Weights of a small GPT-style language model, trained from scratch on English Wikipedia: 2.75M parameters, learned residual scales.
Each number is 500 + 25 x the weight over its row's rms, rounded and kept within 0 to 999. Layers, rows and columns count from 0. Numbers have three digits each. The size before them is the row's rms in percent of the matrix's.

# layer 4 MLP gate, 320x128, rms 0.174, rows 0-108, columns 0-127
100:475497473489472521538528498500493492511448509475466497518509489498498551503474555512499463496521476482495532471574535488491488506481510493507507489483521510479578485483505469495487488517481499488531506483534513484468499542528523463481514515546548486537452503475501492513512520517543495503482503477545519499485498502495496492460470518471563505512475555491509524482514504488485472541477
103:451495508508534473515524464463500483518488471530507525524460471550515504518495525498516482507514441502495474512549502467501511455476510534523466500517492504447502458491494495493523496496477502515492510459492478482458507474496523462484543519513481504545463511481482536516555525522537491503469510491505504476557494505530498485485515493500542468457482510484568511499502507510483471536485
101:498509515471526470509472498514532500500477495529499495460538475529533515520507475489498502529525486537516503527528499498476440486507510501500497529473497532447528542535491544480468489544497530500488425502514530480514489482513507502477523520473481433494543514492506513532534502478494532486472472478507483480520539515466502486433482494444521487503487472474476468496461490508515505508488
097:463528523520549492521496470471462480489514519522476486508511497492490476532491469489543486510508463469506481505530498502529485459517518543533478490537503546498463495499518522521521509523556521515519524467481499509528494513499515479578524461483478517484548490524523497465564473478488486496529510504518491469456511485526463474516543536470502473474482508512531488495494533489489522475510
108:491496480493504533528528471515494456539478516478500490510536506488494518541438534514517525521505485516516522504532513500496530523541537532487477495502481499473485503522545515463508487516468486511508522470493461497516486514507478461439557464511493501506446490518537503487512483515546502465470512462485546502481502553495461534502471495473541521524521536498522506482528491513457509508470
111:509472514515506510515527443482519479510480527496516498477497505523460516479513523517492490534485542487511538497467544481492510456503521543526543515513535498467518510534532536471476502503498544454559468470520546525512522474522503470464488485484501493504481511469487485519469512479477520504464464468515523483487534503492513471546459511493527491483477479530534473501505488527489506564527
107:510540487479539514539519483494524527497459498509515472472491486545526460489489510514536505482508493518494495486515499545508468497501522506521546559473510554516525435476522525504479519489532515517454467462452464483513507494540493481499493498487522459472536512513463501526528514451523498474499499466576479489493495511522478481507497532472502537499471514502514507499500456507493524515490
095:458507480527444519512522489490521531508500473487558526489521533528513481530474514505509489475478481558452510450486518444502494517507500502463493501447533471513492516563503525487500453509514545480501460476502499510506484531526521465447533516499483537506487491517489477509491511516525487504496481516498518513488476567465519493539478494494493520513486537486502517480512503543524471519514
104:502518549473512484559493517553489495478517472500499504474497494506502483492486498488497515494500488503550529507532508511504540497489446474476472504483520511499464523481443533471534528462516499502447453495516489496500528503506498484494512541477464527478475500530481450436469508468484476470517448486485483465466486493513469521459507512468501492446466483503481505496500483485472512478536
100:475561442464523508550480491491488506476483481491516560505500431471517495507515513512528522492502513502486521513513518516537490470499502464510509534520509513475500510473476494511497481512513466509492526533481505444506450485523523463509538482500454482503505463494551501479493468528500481515507504489450462457530483523518476465476529524537512529479463480491484489489457507483523472523502
098:475485527486491503521519462440496511498495493473468503476457458485487483482488482492488477492534500489487502515550489540525467531472520524522493503467483483483502443477509516469498459515493506493507480521478543459480549508527511463474493446535553444489502468483532547526509496489494524518497482505482494485484453508517466472516509510539531517484477517489488520497526467534458528484513
102:458471516489547491514515457490530508572480511539522484513477500453480514538530503481495513549489495503533483503514531520521523497506528480474498482507498490511511498529485501477495526504479468481490454504501488475480531489538436467454529544517536504494484530485476461540486507473472483519527503555474485494470505505514503466493480466490524495486475499511507519544492559478502539520489
097:482491502455493542545557491518523537528457515472453542505456453497477478540471493483505498537516499477468472481516513528470519514514504501495516493498498532477463526488460535499535537514542487501529463462489501516468471491469446500500510563454487533502502522522508494502527510490501513493540475511526488504522517498506517508493515512462493497491540496489498512508501513529522534467547
106:478469498478486533535490444502499524520504513504505523509476527511505462529482502535506524548495509528526501497497538518498554496523511535458544568487483521468518497500529467514479487525450489546508488509463510495481532525517487466456499535458550509463475481492467483473493498519509488470496530473500518485507519509493490470525490522509509519467491534469506542544527512498519495550503
095:499538505518506509481504471467505515493542479449505559485479513496496530557472475529472530481502516519521548517518483500485522478511507523547517462516490495497484484503512505532474470495467467503510467479473471516497480471555492482506469501531471484473470457456473479484479531524538531514550514459451542471471489507515507495521508459512503489478486497461496501513470522462497488523484
096:511493515482520528488476493508485486505474446471538476488496518484514504506476500522509507488478495486491486458547484544473505511570525458530530515484498467521464491516496470464521501472524518466457537486459467432503468502530498451483524498515493538522516468486447477517537505525510519468482474515517503484520500519457505550521492487445502494518515530491516503501518521527507496534494
097:521496521503465514556531481494465475511495472472504500454512505475524549520521487512509517488535473526464568475487531490464488508516483491509522508462517480496486520531534518495531488479505548486505459477482502507521485525517490477480501532513487479446512542517465496512511513511509542461504497500527520469538500484536473490517528518449484496483506563465513498516494458466549525491510
103:475493501475484507565484464504517470463458493517518491508504475486539533514484563504513523527477498507493519508497551508531490484497465498500503502485495477522499518518529483513515492529482501502524504478520489488489500514513464448466497547513480488537541513504469532497506526559510438464493449510518543508461484491491469481511454514457495514515538518498499541544485492510512508555516
092:506533491494519505554499503479501542476514455534522540491494500491495561503530523490522454499513514461458511497502538521486527500453526459445505510509528510551510486462511493464500479508539558501524546493546531472512489493488545526557498481512502528499491470526492502504498505493520496497526500521514516489488518466504498477481524447497481526497518505500524517506462505495497469537547
101:489504475528485567525523486508461546459426495483477482508498474539504497557490520479496494512522506484507508490517503521521501473470541497514492470521477519495503520509453486461483488513488573446480458509487521459506510495461475489491440538481529486514498496515514524472472491473507481486510481549493498502482451472496464515508505519509503473479523478499534513508489487484541485502485
098:491479510443530515488494469506508512522487477515479520505448522488507522496456455520488533537482515475493488502503527500525515475510485496476466522531506545526455506518494500490526437487504530478503532468473481508486485522474513510506503494505535528543476534464509499548553486521512522473570518525458496486500532507492523473512535448511508479481511508503474450524494510479497489454477
092:497451496479461490507487496479501469517485526509481474504499503540514455506490522543509497497513491550542526508489516486430447485498482512520492521494494470523489464502515511487518488427473514513488472439495496487467478522536496468453514511477451536514514529518500532536513514540489501471495505513500528505531484558521462473518496539493480503530502515508474479511536498526475476503529
103:486521482508494509504471488500492540481506447516519544510538505474528524500479467506524473499516516500510484495477517433502490486471504472457476506506450472481508529477525508495492506501524566477529480504506504484507524436477476491504514536511513458524478528476513510536572485498485535532488501522449528501520470496518483520544476476468469503517531520469549511504518477475496491493476
094:480540500463509513520513491531504530471488467494513531514511493478508505475504526505513476507513474469537535557550499513497493465480532498500556507502524550456511502497477507530472532501516517481510474525523523520462520496542550494520500545489478533492517502503493525473525533514539489490482487540520489498549537547548510484470473529518496468474473465519497547473509481506490538510510
102:493529484490476480546484450511489486524487468497547538504483503532475493525482536512488461474553501468465530496505518484550495543463535504517514477485470529475485517478504491465494527537524490503523515495500472480452508517503477498462511525520554489509516499474509492528485525521527481494471456460519497479480547495485454460466482522491483543463489488492506563494512478499504508519505
104:540547516496515486529473495498505538497506527474559549508473502511496532493496509514486497489493508520533505507556514496485484528501473475480493507484493552464500504534472508478493478506482483470493534499498484475470534550535491470520545510484577465503486530532519494541511499476556502481446477539469505489482509546498481485493509524553495498486535473503505517501516519494478461514482
095:482450460491517500478458491457501483517474476515503459480520506493492473507485517566504520488495501513496476514474479541499488551534537514515550510498559488523507454502530482471509529504515488485494512456464499495512515476524534516466518474491565504478531487533497463505485483461519473466539501526495505489499471560488498493528483526521469501468507506550533494509510500486472502507474
104:469492468507518525495495486526500480485479471498531486502495491487521503478502511500500457499485499539498468459476480486471507465480516471479498521476522488493511491521521543469453476500495495483532529482533448506544496483524481494499526553480452497504499529547431485463494515521503472503504508518487499431574495489495514531461529472474484458466525483492471506499496538508455517503479
106:454519524509518494550547476511512476501496499516505526465518524485484521515506481531520470501507436485459537508543512504536528495481512560531491484444489491490503490498486533469482478525496529509563512483484485499486525486483519448500531538515501505512459467537482542503491548515445460490524522475539487482497510487515510538526497525487482502487519474491524501520501498516501517547489
108:524500478521539570513435486475460497515515489494464481493505485524497487458425510513489497502496480501492534493499495510488488525512533534507451493528502496510528434471517477480473478489511511476528461474507486433524490477500473502467505488507522506537512530510485547508531534544483509499493530484485529474507482498520489508525485503489476491504481552485522536505537518496448481501503
103:468494442505488488496498513466552508512501467478499466482486501508501528496503467529484463485511482536561482511491515474533516486498483465466473550466521478461495524449466524472487481468482474447509501477500477509474518459495526497510524519481516435498503535532558505492516529511494502516546477502518485481495462539472499484491510485498493482473498502486475537538484522486475540488516
097:485487487504475485504512498443516476512442454514468486483483469509490473493492471480538470531547501489459554488528486463497504479491489510531509476534486506475494518532474533503490553536483553509499467472530531499512495532515449464518482522519534484529510489517490498556514481514501515533494499476506519501527532469485522468485496510492449482469494475492546519485484446506472504514504
112:479493505499527522559520467460497507499455520492503478523495507513525491474464484469471515497523493474460481467472510519523514491523531496511533513433584494490506511545508514500512480486522529483514494500494495536504512461527470501455508515495491513504535492540458477439521536479478459467496459523484477471509507517525505507486519449478530495471479489500514525505514490498447499489524
102:491536462480498536540535516449491510524552493516458489510479531503473539515505464497517501533489471497487520481471508510550504532464493481550530514491508525461489480504498489534508511473459484475552507490489497470521531463506488523502476489483531432494486489528473458529487453550493518496503477481545483519517496501516462506510507483493472486478539506523454464489516506489507527502499
094:523538464474506529487498493497500520513463497500457516489512485450540504506525516513532525533539435523517509475478478466525501520523502492493497505535510518512528482495505499507481474520472491442486462469543498496524562494505480484514520518464509485511491492493514504440469538494556541531487509491485543486499476465473543439544499479470497509489506474480523503482496495474496510530526
099:494485489510491542561513495485500508530467483493494501452460509515496488498493495448505533494494520514510475520489472502501559476497466510531549515451503481446473449522510497521502480509462460514504478432478522501506541489503535533465505500499520504491469499546510487516513469508496511445553515464493493461521478515493482519549522551511495481472507510486522484477494504493486503505531
109:479485475475490547497511503497529485507425491483464483488508510522510561474489554545534497448476490508525469441524514472502518492497498490495495518488505473489511477497476516476443525537505513478499483533436491542455545528498458500468509525487519501546548517476481481507487506469486497503496476501528536492514504479487504497504481469486469498465501475473499501514520524501496533486528
097:449501417479513489535511465523530459476470494511488504516504473527523481475521504519479487500500476484552500521494512497466527493514524522504528541494508552471500479541493475470491524486523497481472504526496464474494542488498508503491532519528532532517499511531495500461527511542503522543496518483505498482486543536511475501494507498477540502476504483508467560472479498545490558499468
104:475504482501507530517461502434498502518483468522474500512473448521517492502501464460522509553499435529469505504561517499499489505518507543526520493469488510496510447442478485540454501515460544532519513513506490504498479514484529471508515445518466488482490495521485508456528487487477496483505514511502494523492490499530495510497501489531511466479485493505536513536458507496513549529459
086:478438518489528519546446535480468510480491463480451512518468473537473485495478521472503485514489487517507529508488534497500450501510489491536478514512494513484502502483448519495477463528482519500499469508508460513493493525500429480484497469500480464497486512478512496492527535503505458493503545537497505509517545533525503470537498499505461488511540527485540539485483498460472444503508
109:503513495474503513508510467477516448502490463514474520492550466529495512519509544561568483502491492482504505487504485520502472480518445514495517510508467489465492526517524489479542484525531498490518495499452456448532522477501506473491503537491483481504526511475499524470521535523521482508527495521481540502460442520494457518545471511532515471466485526488513500485458498516525541499498
106:528487473479453520503497510514491468498548523472493473498511496472519539531532488497512515519546503535525473479504486484482523471524518511500504504530455481504454504483438479494508496505474548478474478500500433502495536489506506507523530522536453478478545480528524505466495526525529507437530516471472473475479499489500475494489528506480556491465512519500505523516461485465473516473514
099:442467466534461500515489485478461479539505421504534522486455488505491501507502463514500472474475466534491479463453518495467486517496464481482474468470510514542477482536530477475488460531478550485491466491527481499499512450491490469464486522513495497490473507513498487508484495528523466461521490485485561493521499483497491517512513492489478502509455491454492518521500514472497501534502
102:472542526456514499497491498488485509507500502481490536487509520537508478507476491550527504468473516484502527480516508515485527486503538540505569525514486541517478502492451547493475544505452574507538463438489491547458539502529477467494482498509485497528517460477489514523522481493467528492488501522488510489486531485506474463486481487506518503499545481529527515472516475485498505518490
108:448515470515483492526555522499492500528481500492497470484497486496501524515501493528484501564508416536502482495525507449532513476493499534509500540505560498509490495454523519504454482460462505467469522483492459523509509515503541513466528498522503507513489487540484500518469555525468534487508539520500510491536469502535487451510521486514539504487527510507501519503490508503517520520472
089:493535578500523490530477502511474515492508468510492524456533498536510512485504532483548504502465492507484522498489567487463459501463483463482538537441495531483498511504512502482459500516512531471477467499490504515497510520505533490470482454497527457494491493541497455509451463436471516510484508538506542479499507523467504490508495458488510507475516512495482508488491484487485472500480
089:503481475451501496480521506503500488513453449494500464453517492479506492519467487517500553475484496560502529486496495466521513494500488554480508533508473479444505504493482481466498470453541537514493457495476492506464500496487474511511498499524521542478529537517506507493500500496462493482464530503517488475477481540500454510531457490490492482479518477508566475499538530483516517513444
109:535510465464511553523480501509497528518502494494552478472507486481530530498466466541520469524485511478476555528491536519527497522550500516479495516474472478530511515516478490468494508517477510493490445488513490485477531486477443503512489487505515484464530496519474508499515487511513519485507507504525514499574508530487451485506418517479539506485525511497537482457483541508504523496496
111:489498465457518526560512488519469521497500492508497452518519496528485525517422534517529534510504515493520479489519516485453548520522491515491513479450496540454511490511509509482532467519474523489526487503469439482469507491481513464424508500506490543491501522485464492501531523490474484514492507490515494499501537559501514482527502503479545469463492522488510509485482483508474515522486
104:507480471490515505482490489520490488474437470476478472474527475501515519530484531520542531551513512502494519500481534474494511460538524491474506501521502539556458471507493500475533443532485532499460524510495491463519507503499489491459513508522513502487486460500471484550478462503502480466508530525482530465526479514460495515515503482453534504490510525452483518494477491502457513506442
106:469524503496482490529495476493504522472473467514498497488453492516525511524508508505508477575528465479521554523557507514525511493543513509478493506480462503467526536537497524521495537519480507516471481527482475517462500488486496482483516503506529548466526520539532548465493570523539539499491519505491498503504517453473466490487513527502509487453486504507517475549515495508517498515471
097:486518459487542538505486458523500544489510475499498484457511495512461500513479510520481495489525464536500469500541530493534489513492517515477529494501463507496509509450516517507471503488480551465539474495469490453528500503497494487502526515467494471549481462446512432482540514501515492506505529509495523503551483530493482456529486485515506488475534548464529479522526500473495506527469
094:500509525467521551503499461496521464507477526547507513497526508478505513479490491540542487514500479523468507537471521518530532495510519524442485486471494508532486484472471517463500467444486487490502497476475450484466524503476502477442459487464483499503471504513490539506477563513504529481504537458486523524538502488513493483516469508511521495509476516559483514532481520506516551499502
100:481522511516511518543518493495461525528508507538468477434512493519482503480454509478566491478513531505497506508560514542451501501481479515481536470492498526496543485544511513518519478515493537493560518473498503500465502470490483492498556503504481458493495505528460446505482530492500481529497510572515460505483511498514490480506507483478521469502500497501525477487478504510503521548483
102:517468538467527514545484450538492473514499483524482483456499475510479495451485503538530496453552463511524507553515537510427491471528479498464523490474477505489488462484448516473541522480504508459514500462518525534500530472496500508476519496497511509489489470533502482475495487521499532511443486474508528454477464504487501492487524486487519494485496477499487516482488501488510525514461
102:504484505484508514505523501486451504496504476486521536484512458523524486497441505556498523520511480516480501468549510481463468512508513467502507513479496480446493520514467507444473529498511601506492541493438444464472508526485464520525501500523504494485513499462487465484522525510495497509481485511509557506505508523462476473531477471491502520494513493480493513522511480483510513514482
102:461477481506501521512490502448486480494510478523501522482460456493525509529502484536473486527514538516494536514504504535476474531481536490488493500482503477529521466515459493527497478496492482518482456497503564472498490537501467480498499475509513427494503507536507520506523520495452482502539484505483518481504459493511482490535463485418510528528496575529487538506502511481493514511517
105:530527467485498492481501476520513518531526496468500516478490502474463527533490498541516485478477493507546491498566494518480510522510447516494500515506490472475547493473572494506494546482490531521521482471455461484503492542515533513515498496508512461473469473531507466480508505494481487500491525511543551476507528521499495441502530446486518515498501534506500492486522515519533506521441
098:516518465473542509498471461504499493529489479500476492488494505479553507535501455498521488538498527518471524491531508531494472534516482529548525513547534488496482506524507495464461521434504508475494523485462481534501503528525494533504512435471504481479503499542488512514493527491565484492531503486509515492513500500540496500496456466476526493515487523477502476511496517464465519430474
087:495476511454454506470438532526501485484511508465537522450494516488477478489484494533489507486495517576536486504527501495472491521473497537505506502551486472481513555529534517465510502507513492463487484502540491490484525534484504504500513514516465466463535475520490498522519524485477466491470504575536449464539492505485534522485530506475503526470491502500503483503493489519478496500485
091:534477531480499513510521533475480502514509459527509481469518544482532521502486503510563503494522512488517523504529471516503498515513461607497504475503472498494516508564507505501479491494495527516530443480514570500498492508499462524539487505457519523492497489521497506527496479510457487503530490512523502475518522453502468533492468500531519482519520517508526473495485547498493512521467
106:498500489481488498497468517495496501514451485538513488474504480515510488514546502509513523511505446489507511443506494489510473508501481488512517521479491535476461536509484537508494473466522495510516441512527509508460477492498462462485521482482516488506496504543541488472556498479467492499480464511468489538477513474509408458493503538464498521504456561501495522525540518487474505507484
100:513479509483506504515541485492423504505518449522504483461507509482521530509498506492511493488516525504517562495493510529511448509512478499488515546507499496519459498503502500494480512462510482508538510467487485491526507477476465484444523497460539500472519501529496520518489476516477532478556512523527532448480530481517490516528473504449492441503536503507516507495555517454494491470466
104:497490476480507552512521468504432531472500463514516542493493505500503493495483482558521512507504503520468533502509542449507489467500501525498486513472489489482497526485504508486497473497462532475503486471511506516511538487513484486496461452503507459548469474488470517499522524545479514454549489498499543491555489516525447498555496492508545478489509521466540483508497528475470483513488
099:502483496505508556492469478469499472540484476506459517504472491486476489512520528516531501539503455515476486484520464475496515494494500483474470503464486523505499535474510504499495499451541509480492446547513534527471508483490500431482519523503495452497463517527481513485542511453442461516474510488498529455488529501518496493486531535496542508501501495506502537491496507487548547467478
096:476547488487486521505451524468501520561503499497494496448493479505499491484475543519524516527479505554516525497502508469487475523543474535472511541517518470454489507522546526450470451455485466490491487473489491527482530532507478495476507499511501489505473530505486474492500509505506492504517484493457559497475504553469499495519466488487551521492524507455498546502534527502501485507518
105:454501505464485530503513524491489508537488483473554496479454482476503516529480516499497496470488466550502482501499535494496493471541501477493543510493504496466512483502465501469490518506503495477481439510499460485500498519491460481469521534484451429466519536511509518535547512508486521450551484496520483452480493507523484497519483516481476472492546484511487478552505520512460492472518
095:486500438470524463520505487520487519474486509495455515492539475527513495517480513484507495510456474524476498503500454508509505510533538549517517482466566556507491508489481502457464506478490514525537475480462487533476531488490508524472549511509486524480467505490506530488570494480521477493528531464522517509495508514517511493482512519477540468487521484505528553511502500534492549489503
103:479488501476537556496508506491487542478515476513497536496500454511522499485479499497532462501465513486465494473531506488481529457517512512530480502516513504493498471514509479519481483517460509492543521474475522500520474537508475445473526481526494547539480489441506463520480508539474460527535503520490553461534470541481499456535546464491495508524484514473510501531505514460504495503493
093:485513513486475447473566514469487535499507495537465425454512459545496483553514510498473536536492508541502512498491510449484479533499485466529502533484524498501487536497527489455487509514485547493513505478499517492529502504493498537562481520469480497489511466514498501480465495494521488482494502491507490488532546482513497478516490501435475483509500513500500510549472502500483530519475
103:487505471474514541507484488452464512506456482499529486471473465506514528519494462507544507534515496502484530517532495509487495536514503532533495551504471489535522508485496493504496460488452522450523484440516495480492498481516511469476514501496475532512473480485462508486489509504535459477554489480497547521463495463497536506504531490453500519486482543513519497523476544465500471525454
100:508515500479561499518516481494476459446467535485508496470542514523504484501451532521496457474475510529492552449482531498485438463484477526499496520520531477504507511525503514494474497516519493505503488469515536489500502484481445492466486509542523494487473510444503521520495506499494490474501459518526567472470511516521475472522465523494524465516517496449503506519478492507478495529492
104:506503540492514509545501520480517520525488507482492474512474460476537524524488445485511455536502468461488482532468550486471496497547496522518478468498543535501493491535494504509467465487515528482493492479504554514468536497491496466503492553509502497484477514506485473533501488515451548487547517529520491492494474524523519492532437469478516535477480506509526487536476484504527532501480
111:479510508442469480477488500505474503501487518523493477478510503533505518504522509503526512400472450522462530504500482518542499513456511490482506494454501496489494500484453536477505500527468523504545483480468442498456491528516509495490486463489495512511470470453528547501500491528523583493492464476503504481517520507518510478479491500493509496490528507494505510499523459458525498488485
103:485523525479512499484531484485468497487482510481516504496473508501480499496510520504478513497513506482488503493500520431513523489483513515508559512536508501466479517536460487517460514504530539470476495477481537532487498475507499438516448506455535520532467529540484525522438529489527493472500455531521520483489492522495495503557517484483560470506480515495535515455542502514501513543498
104:483525522481475491524509498562509520498484494497544507492489491510497527509488508522509513562481501545520503541546509509534509564507498468486513521484492477493512545522493511499511510527503508493531472478441513542473496541528509491500483498487516554511509481489485445440547497522543495497515502477534465504508536476508503532526498501426531500469533501506523514508499461514510512499484
100:490486493468488509504501487489471518545475516487480497556513549515534483519501516515499449454488499514479473505483513510501478480486530494568520496481505561512455501474494466471495498511448547500512482491502464469519488545491480477463509503520505498539482509491528521519491502524504524478437499499543499451524495551495500505459525535482529487481519450503528527473489460503502489491499
100:465520530490547551532523487518485479491499494499477545485533471559515499491490477483535478537491462531500498488544505498481502475460476510487502481524493464511440508439502489496521473499472480488513498462501481482521475476546475504467513550506478459491445455483503536524516526496518529494522512532491494505494493478512508486507491484471518458466483502471513530489499475454536513478513
101:496507498448467519507527477515541527501460522484462517523472473490451485512501538527480506522472481491496472520507490489493508494484474532480474512433543540503511515539507500490536550461528488478504477505522476493477508530543501482491512451502492553470490496522469532528508495477558512473521541492536491489486514510543520501463494525494513513493453508500497470505529500476497524480448
101:428492472496463533541486473509474514483474493540496506507517531512542491462453496504479537508537468537467508553502487482516513522497497502515501496495504507512450510490505500514517470481460518504506538452489546514535523456487516487494483532490488536513455487546523465481525489529497499493521489518496478488493462502500517500511504564534510499509530542464499475489540488523478512544522
105:550533523498504531498486488517468528524474482476525531427490491468548521522520460502498449496469529505546537509527538503483481506505483521468499497507535473490492497504504507490489528520502557471479469509536515481495539514450489501465508452458531511465512507524522549481503484500558513492496484498498553476514523508525457509514503520503496516484479525469513525496518512486493505476475
099:447492467473476502515499490476494479495510478495489507502521530507503565487499514525506526515506477499449512486527506499549504513521527514535451494499528493503541530524540483496494482499486474470531501499518493476508509512534507449517502466528484447526467481496507545471517517560534494507473524481500440481515516476561504509516512497530545499469512504513507487477498452480445486479464
108:471502508494524490543542497504499560498466470485504486515487463490498508497527478466538482501508508546534458485544515511479532517550488503473458503498494507454531547527524512511478513495468487518574486494472505529535483505482518463452503527480473507484469498505509458519544479526505513485524485491499546458516537516505515524522508507476525501482487509491502465502514529460495464493462
094:487477552458504453521517478475487491501524502484472497445517477482501524534503545501524510488505500490479516503517573532523499507504526496487529529485474503486524498519487483498465477485499504511506553501529547531456562539523481471524495498447516469524463481468464491495514501470494485510487485543486551487502496506511478480512548478485493509517522504462498495514459466526532511507534
102:491468501525505480476501481489460513528485461485533448512505523459497488524507501495486530547485510459447496512505486500505495518490526521489578515444490461474508481472492519480510519491511474502499479520539481507503519516514480498525474554500484438564499497525498515471502490521517506530497496504541472483509520511510497490526541543478522442527526473489549497505536532487502527501508
105:520497459487514480533524485524483475501492516489468489502517467515460519515498549545518478510515471511508502457478553475501521522541542536546508519441488457457523500494539485501522499508436507536503523458511491499523547500514519500464537488541485501504499514500490512506517502493471497510480513509473488493487573523496488507477495499511532481442531474498475546530497490513508505533487
103:436512488494504482487488479492471486496475504483547486506481474530520497473440505541507529528478484519517488521490495519499522496512493535506485531518521544476532521520550510480501455441493539530506493517448489517505538507466515491482525496487508481504484485481492517483522511528526496493500529504468531481555499536471456453508505518485526545524542526510487545467474460524521493520479
106:499499508491493520494501445502518532536495538492493491450454501509502515526539453514517490515534480530526532494508539488485519463530437472502482518480531518489510509500516545530482500534459494489509484463499507516494473480487524468511522520454515469488445489497503497539517461520518555523489494517488485486495500508498460503496504510464525444512529493464470497536501563492473531473510
096:500508540478533529532518515495523536538447497491468497519506493511503494497455479505504511541483468470500516518584494496543502462516484479499527472466480503512534491442495528505517522438521505522485476538496493526495518482501499499512541491490515523541545529511480504492513522488491496536457469488544476497536501477481483499515524502492523490455529467498492534453490476480512516485536
091:455503466499517525497509473463498535513524453521520515467492508506498531560491477528500486476526538552499507515461469454440547491488492544499492524526502503506509515514527514497452513485485511509506500491487490463504510515483502498493480508570512504497488460575484515521463530507510480520540490523517484513504469535500503527549509436478502508476483515470505494520497521493471488511496
088:538478534518496481486491513521535483493456520494518510498500509478539517489494477503524438448472540543496496460498530492490483534501507510478547526518483520530510562502493499450524509520504495522496517494498545446485487532466489513521485452483489523510487526479464477486453510508510498504506504523508516482515448504478467497509473494472479537473546494481501548507455496506494483468549
101:519514489525534523527486469460466502453486458496486479500543509511530513469509496523523500450460472503526503475480535525475440486489522541544489483509492498515480475536475512523501500499475497484454489485510495472492535468505452487478524514531515515470469472495497492551507512544521440531506509497504541486536478543517481489523502501466547487514471508513528492520513515467464475501479
096:455529514475457499505494476484505460511502513467528523503460508488526494470498496524524495507503476538491477518538502508524538497478475503467566531462491487474547498491502510465494498491476506476537486522465514470488539525564506479502501487486516526545520476503477454472510496504480505531496503500472454512487553536484512466492517507506492513483497468440570464508487472495480489520505
116:478500489455514522507548484498498490496512468500529533494504512526502500489474466488496513538516476503524527508504493520522521477510509502464488511471541506454518505490484540465458504468446476460501458514505503503498540494591498476510545544506462518557482511525434524472451517546492493497496492508486522479498474518496521463501511498501525471480482488509538517511510482523515529495522
097:476492495461412472515447488518511480569494510551497466472475533512497526529512435528518488451513457549516491495531511536501521503481493472520473512487467495516504454485489507463482480474510524520523518493518487535474504482498522511512480484486523508481506479512508488539480459468481531495505524526528499488514490512484496493528504480479481496458505493535506482487514541501492523514453
101:511509470514519507511509514501492507523493537471502464483512504512516496502531465455518507540514476521524516509519515516472490467561502503511551545452476503465517480537467534466493513531494483486505492517499503472516450496488488513495542497479488466530461522498470496510487465513523549483488515509514480489502522474517467493497463491466561469479445469484499471521495570495509527537535
089:409534474500475507468455500531494534498505539487518495506508464484513477478511530525517500464527465523494493524507492524500472528527513505560519508465498526499508457494516491478494510450490502519499457508526513477449519449538495533486543531505473444508505506509469514457541480496489510480486501481490524495481511521482506481466486499479480522479523454466475517501534521510528512512499
105:445493494456505522520465512488464485518502468479507468463508496550525515506468514512509501481519473472499496493484518481456506484507519510503501461484508497469473506523526544486483478521501478477484493506466522502445513482502463460465485520507458535504537428524480496493521521502534508477467458482515564475508533500507502478482481487465490472474541476456519481523470505511486548520485
098:469496486507506540453497459492535552509484532490493522539471504524462506486454490498507522479502489494460497503523503490495492456508519505539507515487491482489444500460462481497525475537438496460526478499484522516498514514496464502526496495479523519493489482494499488485561536491510485567513532498473534495505471546477519454509513484494478494489504520502532514514513526451542535545486
109:516475526485497510538530478503500496504520530539504511491473508504501518535466459500506534527500486484489513467495527503500499552491460486530510507469484484520533401494460469537499464494499535514479474488474482483520519438498484474474490522481542480533477508520443502498472510495534501527520485508475514489499540513496503536521536464471473493507496488511522526506510467447457509510528
094:481519507490509527547481413458473519499506465489491481523482495499487492527493520535518504513485516509512548473490565513486495541507499494500503520512519507526499476498482504463536526508477548483509507512552514504489502540507478485450486507463497467488456532483506538500515503503486551468489500519491555486559467493490512517516531484486508499521477547466511482509504458472476520529484
095:488495491491509487492529491511530480505467501541460505508463486499522495529493557515527527550537495533485504526519522501510460438520471540515510528501515551504451511455479528488517468527523490510485504455483522485481491477472532515531487501515493519492490505522479521474538522530488501466478487497515502461474483466555448490497506506486525523470490510459526434498483511499452504513505
096:502507538458486506530502505491495525524442493486508477504498490459490586518510522496533512521517478511504526553484474509474510518537497502457474498491453527503464493550490564455511462487477532500490510474532477533460532496477488484457516515512500494497522499517473486454490517515442471493505497504493535493501484503474516503483531496522529465519468514499512514512491476465546500479513
112:511523500472520498508488493495482500547508531549527498477469511496484504525465519518525469485498464501490476473472508475505558504508530484484511513503520490515489474462472507513524487507510514549497480512479445537487481481456491497489550494506506470506512491484500464544479507481488504475527487536457513468467489552496497462514516469520501458467544463494536519553457465458543473506479
105:518458471501498541503538479509493511500516496480547491500451469465483526519488507496498466471504494500503500503534500518545508485482504480497453497500536445543544484483490467517500472558465491456539500503495481458476533488521527470517495563498493499517485521452506493491512518510513515463544519527533487502488469457518502482514508465462510465485549502493544521509531486472529497484494
096:449517468508473498524481471477522447495519489511461519509526476545505502500452471501488475551478493476508540515526519489499503458530501451518536483481527503446492486485438484502514532455517532496477474497492499486497516480526500501494465523499512495527481520525494549490529517477501503492536502531544514491520484469500528524492485483564512494491525517534513494470515478488536553475528
091:464485500488477493493495487485482510531490477533532449479517493489466510493489505521461506472507483516512496534517519477471533485511518513534482513527500477483542471543474523442508500505507485480474466483519514504463496462490485502465478527532512493529531568519546519500481554511536476520497499553543502491478503520528485519540461540492536471487536485447538484498500511510465487500487
099:466548475490491498527521507487512524515518526512513481451487526506515558535461477522481477486522483494484552484507573491505470481454473495525526503497521498509498470502477503467485522499446497467531494486450511532499501488508515492503508503526514466501479482467469485530481474502516494474504492511528535469456566514514475476438477489499496473475494464489490486523477518480480487524548
099:488472472484506461538516483501493521468488480551550534515506549524539508507542534520486507522501507507447499481496499517518492534524509499491432512488502510485477491484534533521511475487460566433492506457476510482543492497502484491492498549521477502543496478515510493507501495552528507509544500542480475503509511505537475513500534510484490491482496558484515478482473504510491525515477